config.toml
num_hidden_layers = 14
hidden_size = 256
num_attention_heads = 4
num_key_value_heads = 4
head_dim = 64
intermediate_size = 704
vocab_size = 16384
hidden_act = "swiglu"
norm = "rmsnorm"
norm_place = "pre"
norm_eps = 1e-05
positions = "rope"
rope_theta = 71600.0
rope_fraction = 1.0
qk_norm = false
attn_scale = 0.125
bias = "none"
tie_word_embeddings = false
parallel_block = false
init = "normal"
init_std_qkv = 0.0247
init_std_o = 0.0247
init_std_up = 0.0247
init_std_down = 0.0
optimizer = "adamw"
learning_rate = 0.00184
beta1 = 0.95
beta2 = 0.98
weight_decay = 0.23
lr_head = 0.00801
max_grad_norm = 1.0
warmup_steps = 229
schedule = "wsd"
decay_fraction = 0.72
decay_shape = "cos"
final_lr_fraction = 0.0
batch_tokens = 131072
max_seq_len = 512
doc_mask = true
train_tokens = 948300000
max_steps = 7235
dataset = "wikipedia_en"
Each number is 500 + 50 x the weight over its row's rms, rounded and kept within 0 to 999. Layers, rows and columns count from 0. Numbers have three digits each. The size before them is the row's rms in percent of the matrix's.

# layer 2 attention query, 256x256, rms 0.0827, rows 27-54, columns 0-255
080:495476628600478539453578514555360532480422536453504477533488473478547450511502464439501491463553484472525438497405420526486512511473460539391469365516512498353501496595460521474493580436469441463586486497535469413620514406452479486488491514523479475520587508545455540592527487510446490438514468483545460528586504512368460389490432522510432498509418479472581466575553463523497474509495523431506544568545435447545484511571460526469478536536468512416545525344507452519508466490455495494519471519485542504489509521489436502518571428498535475489457379550477429540443509393500593540415445475531462541488557488526529482495532493496492416491536516594536579441440478491552397521464495441518439480503584532502459498550466464555535432528452540497451541597401533488586520483469498
095:449497522540472513491428510554420527518447490520499570501492485536488517543469454548541517519570405523533461562599489540436389549485480452376538478439472536478538474527519533556436425491491572422376433539469438503476609575430488484470455472350486508520455362496559435513533530496529473417426496512514458523531473561535429505446473432528515465547487580544483409424439459469573496471577490613493390551474613453534436521548446543549522459554516566488451512524453510558405527479551459478473558418532529478520424526509491579459471459569442600531529459481494460502444508619426535512533494515429459542470509463483490512589565512550513500537501494517514397517545486480557397472430525436479480446499539474403535469579556521421540490498507515546436479455538583563582513485528514
088:477524587545471442527458441388536481544580508530447539477519581505396519495489379481549424507560512461515552410397436465461530513455563481426464484516449553604428441503447530511452509508534451487570483446506491458583459448487447491470542493498494546523505535567410441390535545500612499491583559527515571445526452499498547561516565471521396573534498489529516535477586411513420496526429524471535465513426513480570559508560557501513537528527522505453542598467537445537590533570458425548479465432448516545562533629495550550518460558474559491475524587439435543625485511444520557554515426529607546548536417477467462518537483461446460523470500462457416512469502535549468566404462529479478499531409496496509502434458460456559544458564556407481488455496534478493525611512577451
093:498589586485469485451527489548554492545468541515507494408493521528558465427503544491526489508535553479505502469374465488482532421478516563457477347552538527432483443534481526481451467475474465424632500410534447484576587440448485476545515512587471462494523499423408537504486514513499483460535459504547494473462573566448514479512541538513448472477359499495508500589481468462370394483442484434424458502425429529495466416463470531554429523362541416463542617461498442529590472504451442448493387504458493529508540543478456461462500547492551431441498498546543469476539523392421573548540427575519536549432482523483525500476467438473468502476506447600425512500468502526571394548469562521544536467523488584559502524533490368500451484435424486481473475607546505453517511527544549
093:481501489508476497443458469564521514509484471431560387565507448552492509563546500557539605541467486510560500562655500438508437495599381494535501561479574379467610487452553512557474421494466567455404482525520508500454558531421636537505466472450457477516440488542572483520520441469486473548461532442387600476463456536490403592507517443517574413472475534464525478450476534573536467429524509590525446447550561550464468467530476560570565496525533569560540509549497490556444573564527569494539494491535411528447445490504515464496589578553446459469467460421527571469574595540494487439511544472400506516391564505519492485532531479467513491525459550534513414528456482458474440497509495473519530424474587593428583449467550538513503448437510415505488463497570464554506517508544558
089:484526466468389472504502607533528526481496473568548537439492551546486499410556456558572499539481506496401527484421527584562515506440599501515558479528506580504469500453521533465518521460516396592549482517526579476556520481521443502514497468548572550478453455473550465542506551475508519508534502569450432545491483417503512537540504507509446466523510457450507502486519571441564593596427440585477444625400537443541463424513446411561513486457449442487573464456493415500541439507513517564523644452462506464546532601577532506513553510499481498418552499552513416559504580454568379480523547457416506538471417559458523499511511523510512637485507543512455494601409495485493540444487523477649488500486489434443516442584436446487513517499512549456493574524534502636554494453569430
096:489452604527576526545439419466573526536500547491511378544519516497570538554543579416397521474475482453486533466524482487499501452568475532533523487443507551413445466526543466573492505464513575489469533523562441425485474470427456504480523519401437459544468488538499575530398477561550482413492487502516597535558425501454494519508513420500485606473558557576426459569443529540547479443457574489623468460568465512488442453448509542531512551545542590509570532503555520535474519530532452407558442483614485460393454523498423537510544510466482518570445514512482556496498469447497526487532433544484411471538466488531476568429542463507528433545460386504576565472416584532424494557562505491417474504461529529478546466446558586594407505488416452484514398608429486485450598469470535
097:472431482524552533482510496475554471423532538534519511520485421528471535557513534484484518523467454493460608535568431548432558543596492498548518509488510534475518451552536465467470459504421458466474479497527452473535411486562449399409505548522525445620456579524469488540427447515433486635545462432497479397562449474496541651511463510498603444530470521608464527489554577500517583447535587425535486460577497512505504538441492539539526497518598548536477553504476622461512608476509569502480544525465550534484521470520451441533449535435432456425492587465507502432567487491576504472470514438435508519520525486545476478499459507483512560467545566525540554385455397532511504516531600532503527362461521512516444470472552610542563542442515453499434395446474627481460513540597465
091:513492431473553523469483447482521534489570449524425415539480467521491484532475568508414467552525516496507491509492502518508455468511424519551533487432531506513573486525433572462436416475541527463480558542487425563533514489513437484496483566438501436516484519557443544480488474458497433545447507505583437403512537629527575602545501489435561539465580537508483537432505496486418430379636481471514570440558380468424543533432527576609569511460580451524542488458475587492431578512506501549566530535415519519504534413461486521517461519481480459592468545479515553487408539468523581503496487528515512511578512540559469483459460511619527509512506390457560625458536429489580495554518526519444559470464564579516479504465601557571448458575484404458461418563595571423486550515497464
087:468566570509409479523510508504472502563422612406549577465486497476496544505554460491533548477483488453562501510538534456465461467478547428481525515590537476427425488514517451543535515527530490502565385481528513438459541510469561537586554469486487508398530506456609483551536543512511510422539519506449544581495557421510550359517549483596477483539470563431488462481485498420508596556422519512550341563542616563570542430525440488451442444497467555463518469570531465531603396528501536474480421445571484523482391577543560484503554501569540506401482523529507531468486496505481523479553499534454432498455488471397494515482561499473475511468494492528466398575487576553427467433495407556438434533500521502491509486511494407449547517424496554488514571488437392588543479441436574
080:519468330441421463489491524515485581469582529582497461501520504515394484476443526584581494520537481484472505620466520403473478538454475550489452545447530526631578530468502509418486476484503467435450555645569501589505471523529508485555367539615580377494520465494402479505539495469497499566511453503555483481497430530561507510454436525468525473489524494513481536510470517486429493492525406594456568504403433419451471531563461558512506491510477448479437497471510486430454608472548540497482543577503478497589521436400446506498435469506483451488587500536612445515562485594462433572523520450417552470580449575562484551476443508530527541475448454484493453423516451477515514483560498436509518568494456538512494484530573461465501476529482439495497573475612562429485467555565524
096:468478379461583495554552566517473484518497510448459426488504429532459473580476587502497537520489491474479448576508434630470489485486443487600494523397492470557596445509514527445506420472507494496444524581426455574592420417449459483417401426499480408544490546594490472456477413475521437600473478479540448477474468473460504530552484428454529483484409455522528504521531642479466405541521552435451423432551395510458441526486554596455521510584567542517532476438459542447442623504513518543484567526463491423502593453508499521606515499490506425510437515490530530522502494536584473480534548446493479493524482533530481477477436430501522506567509496491539559548569458538593525569506579481500441425538483431510481523495490512549508462592535530569464489572487547398389525431544484
096:623481482442504547462507477517529502488557443448427498542512460473478503513397504472519466485502546587498483478568398550414526581550488483462516587539499510554609507443514495475480504573520475514447578542438569502498564513472534569547446435560540551403527595493372626470496577474461483599455552459484488435543421476573510591554480546567508569476548429474596491510526515489487451544533479479511570478512457511481481531574565444525466556541474491478495484465477531452515494524464506574475592493487462459446480483641526494563431409515570478398565490481490468599599550531652439475512534432497623470457588502473467503427481545451474503502482525529528474473520614506420575494396474474578436562487539447483509506457481488502480472580506453466591502469486448462531465475568468
078:502538568582425628443491463521457493536511517472490528491418484383518553491492413419506455462522488477428500400489495472448528523516517492440491455521499467431414547520450436511515592557518534459526411398527507428482545569457558489500580560490481476506493514383547473461556580519480587477442530476512500487579545502504532455452547530555491466528489600477561515454507465504494516493434461525525497552506565477562491522571493444525439524468479495520462510416565427501565383467457374453522467489554466568517376590534520575436508507508600610520556490481507504474445426471493512479459515556485485491503551472406545449543572487519430437403432490455489418460441602490484495406411410584514513597435530498517482507448449424426528519474500522488599507502424462608597486506464498
066:494432422425538420523547510435561541511558560619509440453556472525437489531472535542477576636555429480525530537554503526542460456441489538570560509434579483583571438526504555422424382437489439540507567542537414586497512461527495437520397481540492429504485509503468543462543444482532479559529491417520520502516529550490495625504441445468499461463489468499460556421557553543490499513541565535490493330487465469466496460468467613552532473427521466533501507560400530468466626520533493555489471488540506466550559365515497551505436487491414374533406534508532520482552506500490492495570449529440541501522434501500434522444427456533596552554489500529488494495502475465478525524548533433414445535541463534475483469489585560471489476431480517488411465451619470413479456522551500
084:522555441521516498394449532533471544577586491535466482400562551598431550499493555520556418446542578484500468581454541554521471520362537438435558441473501484552485469525392479434515440482555512557504527602430487600482499463419451415482429505474549485556543446435474436489485493480534492447519453563568514502457510580515503622440436396429573510422498500426415472519465399409469466462521391546488579505456476516523488488491479548479552569497487465450518562507484413551496565428546442511492470474467462508530525468402558496450506517579461500570546468501591513456449516607384541493514486552544453529511460545518453506519498504565507534488506399442498498576498476498587507488509484515598549506498530425597467489500585515583489427532566508497462477429558538455488555503525415
100:447433484473486430582510500482444528423468475562509493425593563504516366494592514546486550603468477481500529536475564501567513441425489550537441489464478528583521502523518650543497451318452482548558569509501452552519498494531483565509472575496489476458454436542539512481571412565582489472536472533579508498476478514510500537423361471439463488471468424478352557517518556570480464491517473542462529493475490446442484526459537546493546492426471464493479521508426465481515542513504519525490511506513612442595529439455489458467478530457381445546500470484532411494433485509455440490516476517518503565528389542618522484551406457554662562547523490493535537468508428439529467516584623450450464550513537503458483512522505432513500489461497558523473527524571524468383445507494486
071:506517455610519508483536570523540545508616442551414527439545536541421555598499493545553467497604508516551468569410569479465449560371487455506521515538462581552544496511569481490508553469536502505485546483560569505503477401520558491454547588520481476520505478480462572435500564460554459363511486575538527476452491480523492441542492468516534544500550569447483434518484503447443455456578419554527514571503469570512605460467414456507568567580605477393497492527508499541475542451501520514462584471523448468466462544402472447424434396482523440506512557472529464536521522627513461466483501448539568562437438480461475509592499539557526517472419540469539559515518559631536461456563473476555482537501495526424483461507490504519537526574486496433443498533384543389572507605557499
076:480474478427517365610526529451503472453509505539529439432574505566448401478533500613489572603462487522534522496581510478519535441484515572589456541486522455566552491475561612467509411372470498540483633521482484567540480465521538541589456468534475546447439496500477546445573420524551488508577480464537520507397538507533459580498456494478505436479472419503433551464535599539522448505497529555500537450482448517440497477488528573496538460446526461492551464529426513408492564519540556554484520501484542452571518428537484496576478525522349377490475496518552486470519513490497471475584497456448553518537416521583493510506407476519596576568513490539464504518544409464506568521556586420434448512557499545489567487531518531451456477431488487470487531481626476384397471505543524
075:480480465417523459565536500435487447488501552535534432476517551525492427440465544575474513585464516495434528521600582478558519408529499571604406517476538450543581492498504572404504409399478456533414580552463471541556542500509505510586451474498502518518464509519535463463571399499547451518507441436525493481454520528521455621460503496452525374457428421537482601444538573556547503487490538539414551425510450475433490519483567574474512450428459502495546512465429537465472594514519507555479518539486592419579526442535474461538506513512357381563447491473537498479480524488532488485576458509500499518510469537558486491506435390507548579590513477495463492525550387408522542526532590423475519467524507530503546486505536475444483445493528494466465540428627522413367492486548479
081:495527462518529547426542470524527541500560429546524509508564461576478495546434534550509512374468519611487450496511497521490446559428502503487620477464478465453554482552518519341503491489507485507413511545458532559496524446553528517495413486468533480472509490536374633556422478510473467429438459456604360478438534547525480596487462527359591572490616515533509466481490534461467498486603504545447634525535475530464486485526471539545525442539486508459590506428468561436422508513566494577511497545550508518471511504503450491491449449472469478475509482498565431469550500487514505546451482512438522441491566417505466520422522519543513518472525444546530577480470430564541564604466484413525518499528531459463468561558598592470467440465456464465464463445476610421509529638479462
069:372395517444512496532511450433412473409448414413466450600482550436476475523449563447440531470401536518504524476503478516489594527522510451558480473500492492529548529496497522414475475516455517443425518547524498455517499491560480491472447483522477512504567548585484522540444457481463376614459592443504472446500442453569465462500617562448464429435538474540602559419588508496502565491435557521563484474586431432511487512454599556504521539538446567531567515481502615464535593541481571574505514588500549466467507498565461543522491478472498459444434538409449416598473510444541553473497495485523504483531589529562457481404480496418434414558566530467480527438507487393538524563442481465506478471452538556518598513498498539586479482554474462544523519478581528451522589570485470
093:583514506462475620474479491448581418556529478565652476507495534555497439496486493538422499592497518567395461523564523482527518447562453529518477565569513405541503513476416534550517431505455449466374460492351585539464527593505518487553584443449454471515517581547479416550562427454579542500473528503438466514515495517502419490533526519443530458582518433466528654446468479623496523522536479534447495413461492491486509501525610462500483570368487436447542512518510428498492490544460423527519508546492546439556509435505558530470505637505500470477442458491542557436503574510571465548458571514454503494419525521493523470483486447407476515462526424443372479526478519483488471458554507421555582458496521495499488524505529482413530503527491521482491452533485500533466475540533369
092:550498515514520604404506562465548506564559538589538508505504455492508524500444471503487475543561537585515493512545486421403470489449425582483498558496466423463586516484437523483444481511500405393454530505475572496480556555497491521572480424543475476543502550569244464534579430487510543501569454524484414442526496514447489582538496552553529427514446459476604563523494374588487458441527515457401605523453498533493477586569528582473444438511603442503507569456493457542483505533494493538425518541496538517495477520522482502526571444488569512426524432526518469374518591482551490517476492469427559405514502519464537522445506501450442518458465472515500450473489511552392463457466482438464557407509506477518435519469500495472508379566484505474470466515512589468502554581528494
086:574478466506473513373457446466464578499498634496482523542470557518518449486400460523613410478510507481480581476428564460479573491590488523448480434584540523505379507466393504501465531476437501480465462521438527488462610553472406552518605519503539538411499553505577466433520541524414585537543469468508431492459487582501498557453521483570504483448523456607530622482471484552481564474456454542535489535502551423492517525549466488559487512438505482477477474520517430484430505604498413526536498516457561505565510527524412512470443537478420507495559505515503475539548537499467494592540516541510496581508543495495500564594474514397492533492448437513462555532473451451410459438457513489580611580484554494533469555459545537499551450500623350470485516411553498577444543534536535
092:462545447489474444528446528479469545600503520590409606429483563508497534512469531513588488525573533507440490544531593448399448509451452459446444534456508506541545485488500509509495515502495448516411465467393481491480531543517404507520442508580495589586501533550466491494575528489510588479455433583499514482502336417460506451516536451560539424436490480578560550434613426511588532471478410565463486568405537466519506511466534510397568429578529465395456502446508429493538580520497448466527552494421618463543473519511532539520489433525442574523552501509557462506468478551462527540540521480633457554472532512454544479450490551416481487519500512441480420473513513495501429504562537533522486432498569447476528502503456499533527449624512411539521490443522616567519578435550453
089:558470524478547508408469535489492550449494600502450450535518400557602459399477517553559488491487470428490514551455442459502510456538478528484473383531555547467540574501428534502445504480533485457489565631505541493437576468485439563531536423526537531443523546534470521528450426480428459512562466437542473618429497558433539516466543488512538519412529546522512480570403449497538472389480462552540632533546457427500449524497443569447485496509551633557529457556459480581404600503510577465492520446482534484474460529457470554508573486517432425458496472577538483488496599490466483484531460511446498501447525527482498602555505596441507463518442480536577550548521358500450376610500460507528552531514546580573497485446538540544543429492564481486435496562503527512507582504536532
092:502585542528504477427374492573590510544519544546532486525499568540529492488497406516492441506558444501494557498587497439532480502529479539437537494472466389340486516410493464566524432450455453530532405470494545537500561588435552509505546536482515525552539528508533489502596484587449488450469436501485497425528573490445579507460558462524503529544424401465606548509509405532450515467500532494372508463480496434483469529516497570439513521477517522564487554492456394557518487610514411479594480466502562629568480525519486469484556525479467514467538488463477534503456499422468588630391475622525563490459540520483567515460472488499461532473502500538440540483444515478492501514412490531562535419414549532600503512405441474587521437548600488479508484574503514558457549484430548
# layer 2 attention key, 256x256, rms 0.0804, rows 27-53, columns 0-255
085:469483493460535516508484470491442549444486496503564481581481554514537524484443533531501538483526512415566531488517389505465519474458466492514518520372494426527434543512564475416432522525436526493541396420538578522514509669485446488602493558453499474526505396656609438526521559471517430463511521519453524474528502552443604542459495516504458539490406457536498486466523514498458521494519523523500519583486451410498548476546542525507509460475535532610493455422509452506450556509593599505537475534527536539595410516506477461576466466584537508548475465451517449499399538473505521598357471557437438525564484594547557477558490489539489488534575505530536336486557475426464507512541552433501520539468433496502474500415452495465520418472423477516441520379548497551522543527522422
093:561487451542498499449494567565432474499525432486504514536473510495489459533450496545458481467519552477538415524420481518427508433426540501446586567571456473456487452526441459491495502430495446472505483492458434416576521547533453499456487475428508495520580504493484379532485489507569544516484450555501436548488502556575498496550484505495448593468478542538413412485491473478585455504512465519408456651451552490528465482618474525509440521412498548399519543444476511546401502490631469494477543482459530485464419480596446644530463600491491520454482501539534622579424568511523493496420387442487470559594416513530516569530531518575538430468438354441522441477508459488479493518479549488510523518501427455552433451492521580555547528515487463475523526617482488429556406502437540
090:480555505376480392556406496580597510527567438563538434552465555520456453435551495434517487467436510525449520451505552425565427502535553542553497480601478504535444429481522473521530454426468470514437458518454579461561549472462481507544499563588552466475422584535538559588476502522505493468524562502556585382627444513544503497567541505466509513452495535529583514523510504498404481538508524537508489368465431543485466462476451446538552558554458443511555520539535441514504556471461476505538520489528462494572532571472493434505462538479483489427481490460415479478588491486478520689495521584509396547499468493584504440538531469459477589518471529485507410466542434507384498497513607523565475520466485492408567519530405436498482453547500475540472614543415544515509540451554470
093:484486457514516514575449428404452474423491475450551509523520478518525566493474451501534532446512521531492589505529385455436490516571526561483482481394538488544529517428543534454506501530428516473485388465517548559572559479385439514596489509506494450500446384546532507511441542527455453519456488491452548455608559464464440568457547502478561524519492488582516595499512552523525542445570473582553549506448455463523503576553527510504543453556538538678476424512451465408476464487507552492537510581515489487579437528557525394571405488479585553608482475544504407437548362510455589550430513556507507584443563467534522442587577477506492536490573505485539459505502475418457469473515587488517555508478546550446468543523477520452500440466459451541470564413552536504481623508501540
094:562380476559480488483509503490322447472452521451456488471502524498472493553440489510444474558482538508550466537507472547518539537474490474438573468495452476457521448533499523493498549431490420521448488462406446477518463444587488513461491423427460515484499530509444497514542491496532502493522416519572439583396544523523471602576399478554388468546474445491523487503549493461584531490414454536486528660558511546417540502549508547491461534471481554418477602387447478574499517485484546498489620500478528512442417520547477598556561510570563536495554548525490518587481530482566429504435503411573560589510440549529461566443480535589520532496539409545499559521416517602502473515479468517472469451502484468580446459469625500653544515520573503462498454439531493473438533512471483
084:485435523478542526494529524486529331449523620481541522519521475505563445562526489514456454563516484441553385450581439460494537459579512549482416462604462494515544434599447480536500452543388363474478446519462512494466515512526446419558471456492542426537577559492530516540533521501568494496485531450468536498587519470482411477505554430560579462483398491514531529505509510505534551560495509482507440447494461507508514640625609563433361616475516484499506476507502543515483453506447543438444540528514518457500496534481452489496571548492484489510456446472417508439445560448402490486455572518368523457575482503547550437496526500499510478560477635456511483461553495571529497526469441490494435532445528492545470506555540525526565499475466477531493432553540360445455448546530578
103:432573533449570512476542535495482471463532528418545470568474458523500473582557491492462517535544463517496464572515395560504537519492502458497466438555446515473465624494493459478461387464429583543443462460621422529465531529460505503532429484491512502521500583517530420451541537506558585499479553459492536519598520535505500502477465467487450412594456494418398334399531502464521455510414475508491446474543412531479505437555554541491478580391529463509440509518495506575490461535465530492555384494511478486517451505418466508368520506511424573497416457514504570558507575473519481479491444556490410464542556510513539550520502504566535444549470438414533501455475600607574467515499453525440453445486599514518399447570523532539497421507475483496395433467518486497425509523552613
108:438486540493589535547499566564493529486503493379503509519541469526515483479553525495500499522444489477508551530501434570479517381509452456493550492448469495482518603469545579492445548447536506535613552434559568418464583556484594467575497493502505530466450457560513533565473441516500477477562507523455444477570531524488502445510432446577525471467455477494457499468459510592512475436506502607441491438490500447435511466594506497485520525450531359487582530470451542613456351601426448526512502498516465509535457381483420532464566454522447450522440523456482459542402639502543441503479468597463474526473458578611472535556517525536506585605574481573560441481478529533433442402587484512444430426565518406505544485530502560513509446512501491487471478534524429526502555562554534
109:447526538524516495619507473522467470536482481481549524620480467512456508538566478394534561554548427472569560505508446424457463490522499618406445531433431451386449569509497364561512554492444478476432423617536573526446401634481605536571511500489495498437504535499573460515510524541496587459519513504519558518411455522473522495456471548598520479546397494541541494497517539463416518604485519463539409446465510432519494541600528467581532435508494574455416453593511535517533448423502524418491526466549538551529540515467400548511455490438437490490494504542444529548431504487497449558499548514520507494517480437524587446523514432452533504539559548568417417446454555524481526508546481607505499565428440460541500494452487522468489517478486568517585457465550473456495429439506574
095:468449472542437514493475570411529435500528433506371412468497552512539529441477532483462432498411535507460426519514495555560558508410526429563501429579629535602522390505440528501513383496484556390458568443452475436546531393471441461408462537487529505546570546560486533452463459517551391545487511413517521507511573496463447451446535381406480499494532487528514464560471472532513481465515492503459515501404503522505572499426470561552401564468578504520538537436474505471493546490491441565553503522516484488435539522471500492538495499509522492512459508495602446475629394528509522444563412491493452513484564598531499563465534487492464414481440470422535494562548451479681438519471521565519480447514487590473507505505537553495510480548529559477405458497422559509488519449488484
093:472649525500535476542463429487445567579404409525465544528529501491453512485501485402506558481489476461533559491509431494529430442496467556550469481515530480425466489482512350499372530464559409467388451606588514442537414555534524591523541506478511527419469525438548500463456514561522591480426504458575585516437453532510569445440520521439548519491422513577531510441463492469445518609385469509575482520564473456458552491502548446529445434562473482485469456537579542465521435456505470474622534472556533504526571471476542486522462502424504389429500524447467652504400552491559527553519578472538541554492524419476448515452491446478516574539571446550439448455482509487447485541425504469496530536438494502499530522535526461501525512441439464462538564531483522487487595449439496
117:562531478554521545454496489568636547490473548473590551488491398470514506526499492496508601514554452448601601511508477440418472468621459544504471606439463457387517624467523518452481653519486379511588383500403494464426594598501565547594567525454462514504540515478545523558518536516456487441487496505494420518445493477480593557558522504618499482511456504526522522525506542509515502490492477505512450467533552526550496537555508516482597388460381523536489495543554536554515448481510539428501498523530497494513499466583442509502588513543460482554486541502500512488403564514464515488452594541497514441526458471456496437583532496526481585605502515537510394448453540563399531510567450427490540521475474455531456517436421547457491534481497445508570517497565521511512520584452549
076:543521402517395532441411499526565569545429381571573503496480456508480519567549495448561559461499519509510484532459546510557426635490481553473514558492470546587446485493481464487523440542602581501455401578532576591481430508508489496483508481427593509490489599451598501414520512490529499472477415515458552528401489588553482533554535477516511439488485517499477424544505488517505463512493559516515416475499605537573507473468468527518431528469473542583507470578529484502495592462587470457487486493573461503443518503566499514494468545455546501473433556588489484570580506554492456540524550500472459430470523343500563520505560512451493521406546531491503721484546497524556568569539463497502573506496505532617533525403512532487550577491565563498554469487481523502452467453533483
090:377519451508455507469450547469438477532576441558455394422509515495556544478475554511509439485410519439487403518457489504565513506389545520533570443526538518556476385542522509516537427483503530387445574487485506482556463446471447431484443539399511587543505513598538553492439464531567500452538504395522527535516474483467499444491393406428394474484534497516526520525494460530431473444519539483473530453459520428520469453445481575518431546400485375455608476458466465578471570484553424522396539478511482562516503455540431483554469486538576472495477501533606442470577462501439489539552455488527485478574493554553539528450535547467431436470553492490536578532531476374570477585527496569461476502542534520514578507470571484573468496522515617507450445472498501500497414472576405
091:485554524503470510563470418505542588474437460489579503559470446471454458505563434402468597524523424524517529410508474450432487446568490601484501451451531415374499614455516446509451492411459496467511408513564442430588537505530595573585546474395420478430402530510544532571560484476500501483488475484534481542525563520574504450484473535531564540503394533535496553423509484496487529568496494571577451460504429484438538504539505463526508440471498556522508520506480548525508421489486572469556493571561538472528495478466465538497533554428420524470416539426495532465413499476562470579480495591513475536429455521609554503645487430540566560498538499605483462460443452482424467549486495467549510556462451472543461516527539508470478512472398378457538569620503496503522576525469529
091:606582460512521495583508518578529407533539624488486512484484519516472548416394471475483584462541425547463476495571478422419521497554491479499471523561448510414484537502420497513534456616411527447507479557482510478487526530476490491524523543485500498470618537367446473500467470503450522462460539496560436503448523541496633496518606474442504539542508509562547535577524579486476454569550413459455489543416517538569474548469489551479465446599536607475462492412567580473612594466531505432490480529521486520467444607561550490520538463470502477513541509497495506546502419521479531546443559483579481488447526415388446492494528479550440493523400548497490357426434473566482527420413479556527518522423496518487447569524469504471421508494508522498501566412432450498508488435420541
074:556485591495533484542472480498500502484444536453475560552473637430508447438497488545429447505523450524512535467592499496540585413513542417511453513511464465533503520465570489516401585432524504569565565428470419481510528614545492620508559478548448533452531460536473438549521503568498522532505586542492415462447522522500577489459546600532489461538540418483494510469507533477513478489544430501524590534532439447456526509418532411470525408502570482496402426499520568483515397483422587480639552459506601444586448573527529458509422427534485542514557523442421532543452472529507523446428513520569489623483538466512484496557377438487616492536452505458500499483504498567445481475477592495499452452447549481463511578595447379527484509490474527490537583505528554478434501530485513
083:511557447506484487491399541547605431553578405552442529467532508483459526498582521523389507396531589475520562539482516442512491512520595569538527600586456509504432439474454525553541484518525469494530504469444522521530464493504519523381504535418519540497525518513460481499539530562444555540536558577475474541499427488464538564469475458555420510527596505519476495543543474509413468531534402525473553428500571503575522318484505543530492483532552559417473482509559473483537679468538464452495490425508479490566556589519509504539528514477544502547416540519475601481580494549500437527494562568508396566622477446413531507493518559440498561538457445532487525482431522563518579493576544470548526600506581459489504446547552498566479559520557541436495460563495510537422433509533429
093:553474534467502463595474489466466567442454505527510535507525569454490392466546446494400507537470428515501495478575507494495528404531522520504423479490511445560498465456562507500428543334490495541552547483492432488538499497498483631564547430508437513439429499531484465568579458560519549519513510569543460462469509518565540484455452598492486485544500380502447563488526572508539459512518455536536552476525405484400509540430535432469565406519526483491425466516513534441519410520413558467611565500510593416612500513497489490513470497500416524506545533395439494509457474544531451487516527535556505605479487469640499514541355457483657556556493493542461516491492460510436490482497634445464446492480489438489502556592479407518526506472481486507526586508553532448397515508502524
102:598463630530506510573517488566490497420413632501547529563494628453490433480510460480419542574519398568519546415585512447493541412558484517448416467477476458453497589505578509513479610399464491591538528510495393475561540614551530622588546447561441464452457462452477489561559511518504482512526490514488474509467521525524515518494476621534547491512469437510447569482518590471495508536527459521514482494509437517412529534470476442481530415479501549494434450566452541486535409479431604450521536499528583477507469478516511518528448503467375486521553458476423459493469518483505478502463503524536544552485473473584516485541380446525656515539480548536504501454463488547410515482493567449505497462472469476514488535489485420457516563479452457473564606527569512493451482512452604
100:495485487523459601517494474508516464455492545631560568497551448499487429621613506484463645535480454529544462552563512434424488411493526567461423555490529514478501490565528511491534502455467521479519481559478406558499464563539513505519527515452526477472521403415551496537524452561518519528462490504492507467427516533476515551511464517514532561509506462548434549470515684542467482567547460501504443461498597466527464462540499551485539431487498592493481516454524468388488611535544483414485455453540675537484492456572469534440454441463378415522510511461467519482513486512482474495524535533354499507548510449510569450466457464457638505496515501538413502442523504484542581554548542411415551517510508454585408480484594535437540537484452543525532420530504493438410454521498545
093:530494559473508583445512470598499547437477603579682459484521513553484366523538564485469569648505487522488516465522586523438563439473419523459457487394509486494460522499604516506497565372454499593486471498582436490492521566507475507570541498511547365485416482521511518562525482499593499434492503464497506485466504492479473556479456554466548481499426442494475526518508523499479484473490530528518443401555468562402487581424468494513510462465509467572485470585463529523470505481525517501460560510577555498521471384555482539478508510514428476548481499471435478479484610458497412501498502537415549446515461526677572543496439459515630528515647578545498570465470498483509477517541516486445432433524445492542507550422504472450585499476519446452528485524525510514430525503509537
100:526492527563446495551585475488448480546483493511462531459463568508503622563454485476555452503626465495553585519416533456584468597545513442435512440439461505520483445477494440508559494516550483631509511517465537548502430431569497479485494484499477543535542506417493519478474567440432539531530500552545514502398533495489454509485558513509505572479576505482499506442524466471543573545520516504554592591448406510520516491602506512435526498538507543440491505375522496441558504426415554500553635477481522556496473561484502539537514477484525476445483534539458433494475408475544491512529541468588663431388448482442431388370450451471464394441529532501489609526480533537484586480501445484559540495486650497547525507496562482494451535504507550463586505424438493442576553518524508
089:465572496485502438615496454517481452489439480526503428484517518477513560561557482411483482623496491435447580454473456453456473503460626607454400411364533498494490376518541473512614430452466506502403511549495487542595420486538528516589447454535509468559465433491483410488532548529468473465465507516435645484512526482466447532403512513496437556477516503563492498467535521522483563535467440454453598492493452504478416540590525491477467559560477533483463566518486420438520493382525528456443506520508541541523505461510491463571482515435493449478464428497521507512626460447537469538520491485562560556540447537513581491541522524460516481398534406501447503507470452414446579511495516493565601600463456588533512471473512428544583483458524491463457402481586551480481490463542562
090:513423487490524468527461525479443514478385530518466537602469564505519482543429485537576416396519578511463411490455489512637507514500372513505565450573540544533405494505497478555505635595526504465433552626541519489416471516564416495499529532606543477458476578526552519456528469505442513524551447536531536512450489676583493475538523480413545435443545524548527544505500603505429518557482522460508379583456495385529564502466555511497514529568518501500512439610509486454484470534505504422548431484454524503456488547474525527530464494475546445390574452477505469543461553489467475585472490461547602439467443478468495491445487461519473479457466546519531525471580520551461492510486509557510492377498351482502512512494536470453520471523501517478520514544462536465476404535508607
093:487502465466562442466498585630621470517505505547504495500433473511437474453505555478457455486509633532439556489494508553493499486503517589501434526548497501474512572455507483494543528493414467511487486504510504460578516565552513531564513530598513377476510554481398370458530533506520520518442522507504478572501435518448452505481569516477476536526478471434547480627454449403504574489484492425392552558453537486487477520569500491587500494516542507370465472565524499460489493476516516493515491453431459450452634543517515495541562607351486470475505493529518625522547612496514524558493467459477486505582520535464490563526486475482493473465468407490482453483467490535481550489485534586546565546513390495376573476534395556396563497521468406504540494563496433484466374472409531
088:514455496550598512487544539451436477433427502446449528571518563499479522496470452538490439447511519459500519467441412470488547482425456466527534496473520506485445443544416549497477557545513479517495515585559485524367482561560415498547500478466539459527529493566511460413511475555476484472607449598404504529448512602500541511394524480495458457504497493577464582482603462495501583527452430471465501568543534457488524504577542571463502554559489562564500470494452527563461477430643519423497462476516522557510386568516556506553532418524536501538529404547511458521439542486504456575341478497518477503563408502439485516488529533593480598422507531567473466482457523516451508418465453566524463460546392513573443454461427447514580500501547488427457457384526497470452462616484587